Weights of a small transformer language model: RMSNorm before each block, a variant of Adam for these matrices.
Each number is 128 + 24 x the weight over its row's rms, rounded and kept within 0 to 255. Layers, rows and columns count from 0. Numbers have three digits each. The size before them is the row's rms in percent of the matrix's.

# up: layer 5 MLP up, 256x96, rms 0.0944, rows 73-118, columns 0-95
# down: layer 5 MLP down (transposed), 256x96, rms 0.0934, rows 73-118, columns 0-95
# gate: layer 5 MLP gate, 256x96, rms 0.098, rows 74-119, columns 0-95
up73 094:159145091109110166136103180138134119107137165133116137147102110125114175155126156155110144124071148100136107127139148162122116143132114076130108152135119153145130098108112150108121165120147092101149137108149141159104168130128146167162098115110163118153133082133144095135157092131158171105
down73 096:114113139112134104135152122135098138113139105074120122138132121140129071115154123103137137128141068128155134137111166111120136118166073156109099103114114125107151154152144117162118104141125182124135147136099148074128114153118092102114132182129117146147164182150115165101136160133114126167
gate74 107:107164167054120136154111128156143128135106077102118153157120143119110136106146128115140137100166127145133131132113138090139114105146140133164094151136119154115119125114168160137105098160131122175138138136197164138102109146163152174144193151132129124147142122129139154141128105108127133155
up74 101:163135128128143132134120127133122127113142135108112111132114090127140087135114124148065088100099120120123130145124084113053108143154141149139179163095152169123133122152139152132140087091109122133119167126173095130130140138150139085069141144125152134150092137137122104151135128142160152166
down74 105:157138154135133139110084124143103086128103110137136118130173128138069112140162147127101073088138178161114106135088104090115139111114112100139152137141103166104120090133107110115109114132093145172103128137141162129114105117136145080136144108160144130107178110167117123134123130094130141155
gate75 114:159116133080134116084120151111125125111105145127132139086135143098147102102097133131151078077139138129124135138091141108136098091103188114125131157124125098115122163174110091097113129115151155128125126134106165081101127082120139120156159101104132108125171133116113180136145114117106156127
up75 103:176135135082110141156106129113188133138092132122123143117110141080153092108120133132122113091109109130161087137138126151080110170109095105131137113108120120131094138139117135081103137149137128142112118143147107108110149138141143107115162125097115120139167168134095126187079151149124084103
down75 108:091139117171138131145148113143104124139168113129163115173136118168101124160119138129175168155134156101139126124102075131161152102092119135124172127126139142133119137131104138147117100110135099147131111162096153167133106168117101166114130137134129172134090101152148114110170093087093151144
gate76 098:154101140156129103150091156153123128123100137114122119125128125147137130086179164144141122147112136138139112146086152115151081125161121118153111138145138127128145101108101102072102179101086076121118141082166098117133131143104146151113135142150116122130144135191126089152102125138104118169
up76 095:115125138131141125104119107192125126105128153124128137148128133139144125095150162119113121150134096132140108137125157112119123122172097139129071120131139103194131144059119077105135129155106122139111101095129169089152138130163127153105144109136149134185160117151116094106116118080103105132
down76 097:132133102159114143134169146091122124141125125132136111133090102149112120154075101121109130134128178113118121119158101147153126156100181127130115157106120123158107126151139166177116131087109147120144133138147130199104136107132159172148098130148122147102122066109113144160124147157161143158
gate77 081:150120157135144119162111143134175134128109115138169137096138172143146083080108127098155159090123131121124115162106146131140120152101121160145136177093125084124122133121126103130146113104102139175120134138176147163125175131117128124179187107138154131113150129121095087129107121148149129110
up77 099:074120112131151108130098122129147081119111090133095130163163096145107134143108089146119152147139115130153090122123094121123111120127169114117127110166168148167093135143123158134132136195118140119147160158129119130135158120155116133127128161149137114128078082131113144088130100072144100102
down77 100:113119159113137085186118141140158128123094080124148120117159126127128112100108095121137180132133086160129087151125105132131107155110145160112142131140086128154106124155124116135156130155125140164126152151170141134124169141121117134167178148150146118114128101120080105137108107117187092105
gate78 092:151142107142129147108116164105141128124130139112127154095095117150130133142119124143130103118127123147163117120157164144144127130112138161171103105126141089178198156146107131143140185105116129156117159094086120136161158103105099124145097083147123103122106108147178080171148134123111141130
up78 093:162138107122107111148150109127162125180093152125075104143129185132112131088142116100084137136147152129085152140114139091162127138126126117138180120123082081125105114155124129140145160141168101121129142106128119112119127119114133131128163131126098139125110172110066161137126164149161153134
down78 097:158137132139191117138129090132135126082151093121165119126101133134111134106178119141140138155111076131177107159155147151092094111148060126139131099145103131100133119083132116088117126158124136115135152112112152075118115142116092105099088130137112146135147143119113093121135111131109144146
gate79 086:158113153167145116158135138151183107129128138106147084128114104131136091111197159130161124166129111121099138074113144105124101098166110141118127149149094119130122098151150109135125102154105111142154159095130112111107122123160139145104172111103127166130164128168126125169135126167126159129
up79 095:163119090119115149135110129157175121080136108103129126116131135115150110128119141117123108055116115150111107122095115132115126144128094117143148132124126100138154103156119126148112109098166146099139091191089166153108125125088144068154113106145091073121144153114153125115124131150096145129
down79 101:128130155098084132127081127112113136111141137121145138125094122121148155118124113122121149139157125134150133154194182119129115142154121162085084101110108142071147121071108116104105114157146107089134129114123107140141103141157106133150113120094151168155114166123143145098105138074138156137
gate80 097:155118209085111092149129126152146127123111120122113121130145163166142148091150104106146150149162096137137135151134144133118107104150124167111082161106124168151119143117152096123088147112141085155147131145122144147169096128168108132139127120104136114119135112134112185136173127139097096132
up80 102:128111164133095135110155182133128126137109114170118063131139115141140139095116132096141118110124114130155148136130121163162142146098109070124132160092111142142086129147101086133087136124094102133139123068136083154092120162152129144112129119147064138144140111109123145145115145127104132152
down80 104:099152115134180131140126159112121128144113107133144121092107122125148154121124102104143086140116151129117134155154034116154149102141119115135158127124114093156151080170153170114135113121104134109101133122120139171127146118109147122183165120148116096097140110127099128162092143143125092147
gate81 102:141197101121102143151105134128130152137128140138142162129103143143125117127174114131173089145140113136163087084127105159079083130144109180116144121162159131147124153114134146118117160140131136127137112138144150177131105161167119138091105147143126103123080110181120122142133114121145090116
up81 110:114124141162173152118139133101146134137102166134071123089142114133163137135114128140121153127105172166111154190094103177120150134126160138149143112101133112081121166115107123138159104103095110154145131123095118115136151122139181168140136164158103111141147120119153119163125125151131142162
down81 105:124147110093140129128112134164132139174126111151145171134134136161089108089130149067165148164158122122154111167112086149129087184125103130122161100104121144136100122144127147082116151122137152127128153114124112121093102091106180118108148132136130122152110164168142093137124147150136137152
gate82 105:127121111117108124147125111091086165127100148135090086150142103144135117083151146151138144135140075107174111102119129165115118129139130129135077135099142167163114167086136099140122147144074125112104149123127147109138151130140089129104131135155160121109064118139115139162124130095139173113
up82 101:131097159093139172091125125132146131111113128147147114158130154145085114120134143112140135137129148147110103174172109101138115047133125166178142183146126119118116083111133120143146135102155132135146108142114131150131108131146132153143138102156166113178134133116172119072140136146148101121
down82 100:148099108139117102108119123123048129140127144113127100113137133129159149099114137147146139137170099118143127125108137120071155137091110164136097111165158152165104153119100142145104149171110104123133139093171159123145153098104126113115153110142144174107161156119141146115088168112139156113
gate83 097:112098120111130155098105067105148164093112124127137129096104119113170093132119130111166099119130127137087119073154106131150179148130186131115171121098141085133113119151125119067113128143103139140109137136114136087126157106126126132104135121110165122142099108177135120144130120148089150124
up83 097:089149127112141124127147120114124165149139150125139139111133124126115143137115111196134106118116135136176141160154130139108105040132094159133130079118127116109164160157157144139126108074123090141161122105089118103123122145132158116112074149121121117132141135133126087121095134127154100087
down83 099:073113157160173159143111192146144097130146109126135119168159139122104103119112065094124145138131122138134125111133081105150125144098119117115162135096133098146083158146101107100120125127151135127147115141130129146125115104155109119122151114154120100085126107114116175103104125100144076156
gate84 107:117151131114105160120129126138168131116086137117071107109109121122095144142125123119147116130110109145125075093151094156116097135135187149157089117138180092129118103128111116143139109144105145120174121161106145128136096134154130148124109174132116138114089107138164111160131121103183134180
up84 100:123135146101138177143104164094105105138078151141114117144173128110135164127169124168150171146130177136100130129105120123124127110129138067124075125149113176120135166097121134111129094122131121143133165101172118128101075120102159142135127154101116149108139114155109142117124161152118134129
down84 106:120091127119134154133077138097119193122123160123093130143113128127151156114101120099121129140121144153150117125072118128121138137143115138137146101077115139128090103142113092118090094127152095122142109107091136115122129136101108050103153144148098108133067126149089099113128130145157129148
gate85 128:178157096092160098156136103119162149106148128129165191129122153123170130096117144114169153124135119120148099116105108135160105152142120138147130143171155089149125126130113105116108157116156134123106111134176123152130144116153130172161130139125163100154100094129095164102154089130135120155
up85 108:116148104134126132133115097139162127118141108142152164097142144148149108097114117070165140144141109163160087103148100129142103163153130151169134123159161093155124105127157114109123124119149144108110141151139101127138145123169125163143147176149156086160076087137112144104155094120171122121
down85 093:124152180175118125146145130137133163124130082144156138083155103129142159118144112123077142150145115143148134137135175114129127136122116145108142127137154088125179113142146143116150118153088111113098157178144119083122134158139113159166109156136157190121095141147154128128169123147163118132
gate86 078:162126157092146126162072142108177133091123115126185140133162145139103095101133130128152148113132143116125062124123114117092122159135130111097156117114135113182141154108145131123109142173113148156144150154179143102130140121130116140176084104136134120125116140157156111158098103122117112139
up86 093:095120132154165112149139122139127094126147090145113152150149125180104130115073104106116136120169143122163090127113112119143108144115158148150110143145116124158083117149105169134159151132127164129112139142127131113136144114154122160135152135164117116127100097147116118092164053078135104086
down86 085:128121145110157117150115126136141110120148094160164162147154135172101131097112120106143168126175138142166086098124077110110087126139135162105146114131120143147116114131148174118118152124133154150117144167148158095143125117165110181170115114145135128147104101143127131118136074092159099095
gate87 087:129092167128147132108097126109109137105191095104140149121119165122128115082125100132148118089158176081161088132085131135094110154087126155122125140150120127134160144122125148135147137146139120153133156152127151105113124097142135152131123107141183138105118130147094133072166095090139133121
up87 105:119128129125168112169137134148159106131123121171143127152167127205109113133094107117117142110117118143143097128112095106133139133179149133112134128129154091180078141133122144143151153155113176133123128110159126132140161132159118130145136158169105092136097082141137111125089088108108098108
down87 098:119105157116171137116112132124124133145155110140171141137152130166132125088117101123149143111170145112156102124061039104102137128145112163109135116154121119136107105124162170143130121134152168126126139134159156102122143119161104144140134139175138115141120079147127152086112101103145120111
gate88 090:122135132149100127096127090107105140210120103092159110136158130153161130132162128133114111129172093152097111109097158112109076127115131110139138123137128119124116129093102077139151111103149143127166167140150125121107161121153154133162131102142132138121137145130109194115159138163144128094
up88 098:122127114177133112119108133094113129117187106117159153097146124148132131129121153145128125083152116137129142121155130130085120128139107175101131164146116125118172152138110127106087151090175144135077079132127134130122132116086137089130075114132164131133137127160166108115072090126107148130
down88 101:146106159123108126150129143108114175147116122125132099093122148115146102145118175146141122152113075143123162163096210119165103107115127127126129096101139171110153138142126113087103095146063134094083146154152143136122125124084132134088132125144125122141124136112134130147113158157146118137
gate89 096:136138131118120100132072122127185126059128126126157181118142110113095123090115098147146107123139150149171077107101117153108114143093171128112095121133135140151126127143129154104159105162141123104149146121135140115150093116132112173150133112146126141157111093132136145141163081087124100124
up89 107:155125140119142127131151153139144116159114099186109116136175134184142123100113117130128145141137125127136092165167139088138110119131115153158148151150079114150121121149124159129150151157109161164124150115167133129149151125136166125173170138154125111127133128146130098129087076117161190131
down89 105:144140117086172106148144130075165122116159105178123107119164117133128136115131095133159128144160111151146106147147069119108109107131145158133127142142087147159091119141089170108124124163115172133126181132118144100140107130129111147190123131147115123133139110134134120142120086098171144141
gate90 108:155100156129086083096144161120113103059128135152117170138140145140147129142102120158104111127146114109119133106079148149119156127095136157132109173125130110137117104083110132149159142099104150072125122112128154090144145113162121128140093145090177102127137116115166145132114093129138130152
up90 098:135107089113110109178104125152136109156127114130131131118098115143098121134143154112148116131118105163163093136163112129120147087155110156140106103102154145143152147133147122129130149077146172128089125148137090156161095133118097105090136143134134065070105098110137097111128157120144120082
down90 096:118144177129111129119143115125094178124117137127112118156120108162116111149103122088103134140142129081091096154087067099158114155084139135134143119135161108126122124111136109111100111185125125165139143149086124112146135119133118125088111104101162141158072137133137134155117087129149133170
gate91 106:111109098151158102114120109178127134144130136150164227131116104092164132145099138141151135127133135150112140118131095124097146126176163133102120118150163165104109099147130167129148149113162153125110115163146115139135176107152155117152132134117148131141085135099149132123114103115114139163
up91 098:095153130091136149093112135126106121157139146067127124081111118124130122123154082124151152174116087117148124111096101110146104099086163132196144110100154132148125139144149137099113130131111090129122162129156122125088109143150151168150139166127127133108152128114065144106151125124136128143
down91 099:099135097107101086163125100148119145140107129108139142112127107152157100089126125136134090081121106123130095171098185131140139133100114121147165109101147145127085128110094134120133104163126123124092142152120143107151154129146172139139179166118123160097100157150108162113182113143133105127
gate92 107:135105122115114130162138148148134108118091126141113119149139136129106149170114135105094110081106142118166106138070126145092186107118146122100073155107116134139100136113109129118114121132096170132143143143097138141145106109108115105106123121149075146109108173078097159108153108151139147177
up92 109:099132133116122163136137114159109131112096133099131107156103129123151110128139119135116173162124109163112119088132122123112139132126181109129122177124124179167173140117160134149170125179095096111130147138156170091151125158162117157163143102083131114139083099123095131153119121097131114129
down92 102:143110142085146122107115158166128101124154121144103131122143131142111122104153097104162103108099167105122120113148115159186160114149128169153174116113126116078103092088129116159125111097125149121163114143142107138115144102060143072102106118134124122141147111101094136115104147114112141149
gate93 089:121106116086107142117123174115147130133158093102115116099118079131149085171150109131111126133112085132178118137144106160125117140127107127139122138042132173150119127144115149153126128103133167150138149119110130129149112121150092083112132150116144133134098109100133106151188165128133152108
up93 094:108161125140154123135126129146137124136127163158124123139134133107139152083126141118143135147127202161122143127109135090105110125133177104165155134137129075101120133135130109101144163135139107104122078082125130120100116080106184130110133102152076150137154126108100120126065104100122130124
down93 090:125143116090110113148147098098145140104143129114161144103138127093123109173158134146125157138184077168155128148115134152101143117154082169143102111088083176112118122121075154118099118148148109147125147150120127075141116154114102121134130143088142125145126126136091134124147159143129090116
gate94 092:137127133133154158094098134168136154139121132136097162127137070128126185130121122145154148127141152104071145147164143144136100118150149114128110157151147103149108132112118174141102119154142108185087106104124108125114090104119134187117138107149139113132165107127137122111136114134106114062
up94 097:127095121092114095129168141133121127155157120142078127155150096110111127145094128137107143116155117165128140133167148109096134089107070098172108125131130116123142134131097122156114128140120135116179124119083100163118120161109098128113151155148149115088139166145173132107116178133179118125
down94 095:093129108121117132165138133147118118090123093122131094116102155111121134097106144128092157124145143135142164077161079132127154134100085150122108124108091172111145090144129124116159156088130128120110140100119090142105124123081151084134130149163134110096128087135116133075113150151100165141
gate95 094:118096130120135105150116103146109120089133158139184194116167100142148120098119147115141115132178143192137137098093160142117096119137126108122100142140126159128134111102115116110136158097119125120097109160119110115118130120145152128139146066152138120142161133132129144090138068077121143140
up95 103:154130167111124146124088142131111123141165108130118119118137090092114108123148104124146146108105095081165117116163139137099112121116139127095126104132083146137118150150150194135138122192157135163134157178108091109116135118147173150137117126120158087157134118100143132120152144144181144139
down95 105:152136146115083083152150105097162148103175116146149102115105153107116133162151105109165138109166119159144133147135149128070160159106111155096111116115069170125090120152095144109121152135167134163099163172111136098132131142165128124120133123122134119140122163122129150131127127105153117148
gate96 085:116118116109085147119106149120140158101173124135136083125096104128124112129140144156121144059105119082157099144183153156057136163138101136100116135117091152141114134136139131131122139177144108157121148166090129118104154141149120095123107136128145143144119132135120085132115128131169164147
up96 084:111113169131142127128118144157094138160121116145114162136169127136152134093138124097144091173167155179079153134122147131124076083140121132174110147112125113112148113134130104139126141108133120140152130110132102112153090112125193172130132072119099138124145127130126153106118110098100172147
down96 085:131115082128117096105119142119157097081159113123171112131081137127144123142154121125133151091134127104187119128117181125079158148115104147125108091113077156130133139105101113130117121126133110149100118166068147107131116157137068090146115132111126143157138123143120136131099108153155134152
gate97 096:156130195142129124128156133116128104127131095113124101101180061140167112114139119172176142099160142140109139110163161110119148122143151127119160085189115151107106121140131086102137118136163110107132088116127115119122115123119148098126102125128107112103136108108153083103115103141115114107
up97 093:142132140115167147123135172133116110126144093125123132107124125174117117126175112144171159135144162131133159160145119089126165099146123161171136098095085144134120126172119107083127146128111114144081109143096128126128125117108103113120129178134163085137174085131115155090135085135126147112
down97 095:112127108156123130127118139143135111135096167135167155115131139146100114127120166124142086111098130134142133147102109159138112106148148095104184093132152123127111114157113120134147075150089137071133106123167117170143152080145123133115111077148107144133086070117109112160155137110159118136
gate98 098:113180151113124111131090108152142122108170135118125120132115147104109128103144139120149120100112171123163121142097119130058135100092133102103136151116069138127132109109139123100106126132144104124140135155109179118121109090132167108138137131142085140152161147157106141091158112146187096161
up98 098:147108137130099117115113155080092092131159109156155128123158086142141108160127151146124128104105139138154162183101141150088121111117113110090105139081125144121141129112121108158156170081133159159130145143085116137165162095104155114122141067125132130114151109114157108118160140117140133114
down98 096:153154128149116107160103097107112146135119128080148131144140188132144121114129135127131142163145047124138129116135206117126096115148100140142123108135128152144122116129098118130138131147122132089123156134103124121144101121139100116135103197092137125134135168157117108152185102145141153104
gate99 098:148130115103158087141133117156121085097108128122138100111154108125118119124083147133127121082187140131143152113146150061100137095146119095149149111101083095107129145151143123105114133143117155130084143115108117063125142122101100124119175116145127144144130136099095124129095130142130137074
up99 092:130105121116175095159125086154110122072126126128177127137155125137101093105069119150119152109159099136126155115134153073085121108112156127097135143165101107107130142119137132147156107143121135136129129159135155129139132142099117132076138134124157129125132124096098163094145126161189108110
down99 088:119110131097077143130088160137165137171114134145103179104136140130147115134144095071141123154139166128134137113100182131153106162146126128130082140094117125138125088113136135148123147119119153113154113101104143140142132111140155148176102113123137124130119129153166085151100080089103113163
gate100 101:169135106142131078172157133149125099113149103127104133162139152106155091159131135104103138131101128107111138107173131117102136132146096158067137126094113164125112148142129135142145150141122122166167097146123113151137128108161155091121187134123185133139145115105175152097108153122143143122
up100 093:161128109080152097166131135158109121130135116118105180110127124109108108140162096086118136157140130147147127122116107106113134115148111161104143140146129176114093163145120179135143137145156131147132115112112131163102067093132179105137163156109162159114138101118099161112157115083128146127
down100 088:123108164142115171115131188140125117136139105174117133145186108145129149151144149122128095096142132179157119123133200112114105136135174115101091120117133154116120108102122159139138112147088150126130152141125183130126125110165092087134102112130165154119165125119122133121143118118150116092
gate101 091:148072128108132124145076106106157150133094131147166134147144149140169151131163139098132121131139121151153114127127158125138145159149105145128080138112110141154129107095129073131142166113164111132131136154057141132162104164121124128159143101112113099182158138138158112106149120088115111124
up101 099:138158137119144123140142117138156109126147079094141122144117129079099115151118148185113133111149133068126150111138119093124123087137147123115147082117103100105135139166114146128140085162169162182155149150122139109137129116112166135166133147116149169134076120115118106147102149125163134104
down101 101:172099112117135148156103097097135159099136141097134144110124125155149101132145144093133119164131128161152100149132219148102126150120103157129099111090113168145127116118115082123125152149127108102105100119107128122164104137149121127104128107121113116202147148125134143137102146098131092109
gate102 091:129139165124153116148150125158083153086144104127105095133131113140124093127152139122170130145129131114093099142148122113144107114150128134149146111130147140113114095151134124096092126159138114152107139122130085114118161110186143122073139126128135178101139162208087135132140072138121147109
up102 098:072076083153095148097091090111143142111103128139137121129106133147138130139103133105124110105124124149113082122153116188141131169126148133122126147145191091145140097117122154150143107144149147087151160159091158158136140132107125087156087107139112129162131140132157139129156130142128130139
down102 100:147119110087086136120105094081114155097170188139092110131118132119126136132138112118138138138159145150129128132120147154100118172130121116104098089152115135071133155094091162136089149144146140142151107130122165130139083134132084159108109122104111133172164147122169127128136135119158151104
gate103 091:132126120127140092165088104123118120084153157151162095134119126157159136078160136126187125131115151113161115133111137162079120168181148121097111113107150144141085108098129119136150135123113116118145118137118172103123124109136128114128157100154130121147126152101090097161085120142157175131
up103 095:151147150048143161136078154091117162152168102127111137126160126133101142134151089118153116141174096135137103137152105114082098092186129126162129115101113123139140112159142129125095131158123141141115143152142141143145114130142181161112128138101141120132117111146157154118138083128118115106
down103 096:121111123118102089140106128137124147104172128105140118139150132130118118129132092088155083116101087126150124143098191121073097157175112157144151126095128137116114138138095167104114125138136157118122139123144162115169147136126111114139136124149128139158107182124142103151103064161141147088
gate104 087:142096150125143104139142095142141092145092130175160114149130165122128090090173076128160128147131148142131119114145146134138138140106135101091166139133100151146096125112122087108154161134090146149155136119116135091156136160177099132102132127138128148105103083123072143143150161138166129119
up104 092:120131125123105133105130174126145109112164135102104170133159101128138118138101120129094113103112129117126144124093132118100110178112095128145103117122123133118192136128130210136161132132121125084081103137136158139138152133080122097111090115151108099108136134116158093156099117092098138165
down104 094:167097156106125096128101067131116104137103116133182118118125117139128153120143123102153135126134097147139122132146145132162120121157094121112135125120118121087170122115073092143095083136083123094150134136114116096136106151115106076126147149070114125105175163160126148138160140108127146132
gate105 100:139145179136121149102105141090135168119077112086141136138157099118145130147117117158131192091148117095114116137146135163089143164121125149175120099125119118151144105138124124130103082136146120125110134152155146157133132102119115152096058134113161119173142148115128130120087120114106124162
up105 093:123099120102122144092091126097103158084135138111124141083173127121145115128140108136121100090159092108126142137110119102144079115152123142137104065115110143130138088160142177155109103137169138105092100152116169117095133117126100088177151120118157145154164137132126135118110118109109128123
down105 098:138139173110103121156165160158136121126173181118135126169116114136097108115127135127101107112097129136111114093123171116146152145080120118120160134148157102158113141133183135127171147135168112160161135091107166153151113126078113132120104116148121118135142093120125112173145121167114104107
gate106 100:147147143109134107167123103192123132110085111129142151106094137151070133102132147142123109113134112091157115121106106147115079116139135139142136142128141108140130078099125125134139110131067134098141108161158093090131125128144106154152145134117110095114113080170108094140116151073148116143
up106 090:142111096163112126116123135123190079117101121113102115121146117070138143143151141132119128132154135125115110142089134136084131106090150135110126078109161148135125138132120145135189109101136145130172192113108154108146100126133140112079158129142151107177108131098136101087134117138131128148
down106 093:186122104167121096140114144130116134125099123118137165123129165145114161110153107146141104153118118111154137121083063118136115143113110145143169144132140098109100112155159097139149129118134117135151122134166116133085161148158149140119121134139123108156086158144167136057123102086162110112
gate107 085:092162139127106126144140094142144150127110155105166126150116121104110105137076115176134088100164109133154129089137132130147132134079162122164106161156187118097148142126139142143118102135101094152178133139116118138127152164168109129120140090109135151112118148178119158170137121103133129118
up107 090:124124157191118187185105090132104147122157101138093157138143173158141121138165146157134134126127125115051136157116128136160128137104144184105118151119169130134113116128114130140132138125155104139097108124108118123122151138080132134105110123107144122111137129139124125086120151089134111172
down107 096:170132105117138123124124114114120139087136140108125119095124128107153124110144104124122121132163111142158112132170205101100125111126104090150099123142104120102153120097114128141160141109121087150085187104144106100139111135120084094100117137088101168152164160117123178144105151133120147116
gate108 095:097156132162137148148160143161137104119095084101127107153131117136150118120084148140104118093117098108093146120132131154117120133096155120116129115116104155119101125118114131097112175147122105103040128115141137121118188083140099149107125113116129141158115125110088125143082094137166127106
up108 096:113118143127130105136110124176139130153117149148083124179139180112110127127196137086106132134094145116114124098099125099139134176121146142088154145110121118097129098123115112111123097140105115118139107139145118148134146172126129113091092138143148121180156120128091116105066150102149133166
down108 099:151117130161102115155133080122121148129096158103105108130124116115140134128161158125147100136139138070103110065119138124132097144131121148096125108115136126145107107125104119157116134095115150107149125101123113108099139112098177177187137172143170151159141130102166098174153116153116146129
gate109 100:172134166161157154122116146103152105120105153083166110111183090123145108077152111143109153123114138127157120151149153103122155107073133075154093155151134162159133148106138133114137122136093099148125158117083139121134123103132111140117151111150113147138120130092120111095092128148095134128
up109 106:160097131117109079151105128091168123162075158116147145138142131133103102102125147140109111088133108116115122157118130119174122131132138131154118128133105149192107135122101138119145142139148154139122185168127132145119097109122121133127188088163177118150115152122091145137133131168119154163
down109 100:135115163144120124116189136109129118148129096160125122107108152137152181132082131101120128073146166119120151141166200126132122111107111090098146138149151129121103145099137164148128146147146125107123151106079141111155155150071114116088114129148135148112143128132136138099162116108118133093
gate110 101:124145080128107173104152138101096126159116149109118109139158128165142146105132146096121120158142112121107128069145108124128129155123165113155149103136120127124072124101124129094160157152141145082088127146136115152117147089133116131139082161143160119136081179080120144119113086108132124122
up110 097:124103116165150124122139117066113157154127101111131125091152116124155158127126180179110072100168132100112154125125139156133147091159133125135094121125125127131116163132142152089123128109115134131108146120123107082121150120078099106101141082127152150115109139111161109132121077117114154081
down110 099:117142197157132092123088140128145117136127135126124166150111142111115114133142121189130100085153127141131148157088145129110122110162098138075093152160121151118170137141128145138097076110140103116162082137130095138145098127140109151105078101110145094121127102121125129118107156123137160137
gate111 090:124136099128122128125130168124151154144124093167123121132119121132105122161130113126096175104129132117101117157188132125119153127093115136155055119120131147140168119138129117118166123131173118158143120213085134160133116112099122095156092133149110109100134148134165138145165141156118121143
up111 088:122128123088123121098130121105154136147137116125133120132112103150161095146092103093150139084112132122150105180107128093155130132162120135087135105106144155141129128113150130165130066132142172155113114194094147116153142154136077094123154094158122092110112130129170110128101126158135119140
down111 093:135170117128108147139148140120096115115151190098100164164151089119130151164156155134134099127114131155133145078142151144124151126100139123141151144154084099152117152172133113116170142096105100110143139087166116153152120124134188175126106143110144160108096131126118110137116151155124133110
gate112 093:135135104114154105102152145153146150108109128101122131154109127128127091132130166106122123138144057130161121134134120088084134123105152128163164132118108175130142156085118141146115135143112139130100073129094177109096171099122128120134145117151101080140157155112170093122149100167120129115
up112 096:093154168149137153105099134102162148125157112123127132145126146129105152114116097139152127109104123123135111131146134077107072123141114182148115138125133124105148144120135142089080169173112102127154102117132129134105124145118105150110076163173099096141136138152154061129095111118140118156
down112 096:183157111117141112108163170137176149152098137126117143145118128139126111144119148110121120195147120137083099153108139147113128116104175118151124122132097114173136098148166141177179118114097132134112125128166139139129156165140151163140124116122100111106103088129145132152166153162130108138
gate113 098:145085102118103155113116152122139168115106154145105104160117165110144167118109157113100108131128204186102153141118156157121139094115141125152124131121132113124142106127141124115097112079117108112140096124135159151132148123095198154150092103126113127141164153104127142137112119124094141158
up113 091:105092155144139095122096092126129145082123105107136131137145173150150139078116128103119125097157101144145100125095147118148152139183155127135113100151166113149120110131136122097140133143137123133103111163107168092159094130134072129115120112159124122160159136146127161108148119088105076165
down113 101:146120114090128184145165156127162123152094140156116159131131124114116146156095172100096148122108145129107152117134114151140118091103132134165124139102111117145128140110136115100115128109105126105144118086171108157087149117094216143162126115148134116120104116126115081120109127163107159108
gate114 095:132135106142148152092143099169116146112151132104113125125123124120137126087066157165119139080106162197124120106111148091099166143126142112112113108140114108118143120123115125122156125153127123084147142118145182089140142128127139147142145124140084141133151143147077132092067123134091123137
up114 102:110169137145153109133118078085139165145141145105109147131139152103092151072114138167127107100150150119104119120121108144117156128117152101117150113144134147134119144164153127091151140148098091116148152151156111081136104138140140122111079142201091097127117160149141097112122103107141120150
down114 103:118120128162096128132127160172140106166060126136163112109140124120140133093074167122096118121125134134112137115145151095167124150098156113127152132122166106137161101119134124123153123120176138108156093152160175139125139095117160155165164087107151169102138110128135155135130148136094123123
gate115 103:161178184141161136166149162130147103149138090102104147113185148124089122113111118107146109126159144097126120151107143105085117111135103115133108130120088109115145111155153110186110118113121117148138108163131157111166109123138128096109129149159103122117109150121134127080093115104157092139
up115 108:135141148149135116163147112140127092148168134124124126125177123140101133123131141117097122088144102164144178156168176077086153096156093131139133103140090150092160148159129108148122146141117099118096092108108130121129137158145131105093122098118129085104149139131173104117091116130136112094
down115 105:133109100133081157137098100159113144091133142161125107102143150130173133134119134159119132123143125128129074120160147146156106124143153123094100164119130148114153114122157129094137166132119122131109133108109149128121113128172171132170084125090158136130119108128129152211173117148113158161
gate116 098:147124127103114131143152127134142104094107144120148131120150104112121175120076169174100118092137151138158112156075197126103136070165132090133110111120120103113131077132126158111145123105122116053143128122122135115140135136108094104118128096166147124126146103127109140114118113144148115134
up116 099:086124136100143124106125096141102070076094135114144111125193119127099125122101143128110185092154121162157110137091151106143169126130134088150114119105144126121098108131120142100165112167099124113127140159128138142147154124145084118112114123163140139146148130129096156076107128103117154118
down116 099:165124137145107152167139160157165136159136120123125199150100124151155150146129151102108103141134170117104155128117132157126100134104149129136150147129139103164146137125138173098143131073092147134139107070144159110103130087105180165134136133143144137119126109138139099128154141174117104123
gate117 089:121108129154163116144091057176110125099128121100119125102153138120126145080146105100079130137163136150110116129118137101085147138153150124144126064116139128106108106126140160113145109140114142113137129172131096088135119150134097111123168135143151136143144155151093146080076151121119140135
up117 094:108122089082125110097126169129149136145126135141160087108091079163164097170124111126184116114112095108183109106143120150152118154155124151114105162169144136148115131132129124121108164126146134155094117115100162134111129138182111149115105156132160111142117095145164121153139122135102112138
down117 101:117107133150090119122100106136103129100129117112147102091102134121155134121160125147125139117138125172162119105146150136060133113126103146130094099128117170087124089099100135103099117158132152103136143143096140077164139156134067095126151114105099157124165178150126149122123117122111143159
gate118 092:139116123082101119135111120093140110112129136142120066108148108101126172125088122119141128083142134110148112135158131132108169118128148104120124100100079117147078153123144144145183097151130129128111145147085137108135093137119069126161114128190137127171124124104120159122121165150140117149
up118 090:147161116144130124147121138144111110142153154120102138150139119163119152096165102132129084186116119175137155100115145148120103126169099133113130115160152147081145107142097120143081149120103155116094124116158131142147112128123178145106151115109108134120135092179171096129084109083140141145
down118 087:164087124121166092070119107142074159107133121103147099120118124120148101100135139111128155092152157114145145116105151133094126144151097098136090081110139133099116129134130151156137112140130147129100139137102133107076115135105123113146101123119161108190146129088101154166133140176113126137
gate119 087:150134184133128154143117150127143149125152071076131155116174092126159160121123114099109131160169097128110122122101163158113102111130121148139116098085117155121148105158131155162165115134113131136169101178150117129169101129139120147118167132102128143116157118109168138141157125111107106102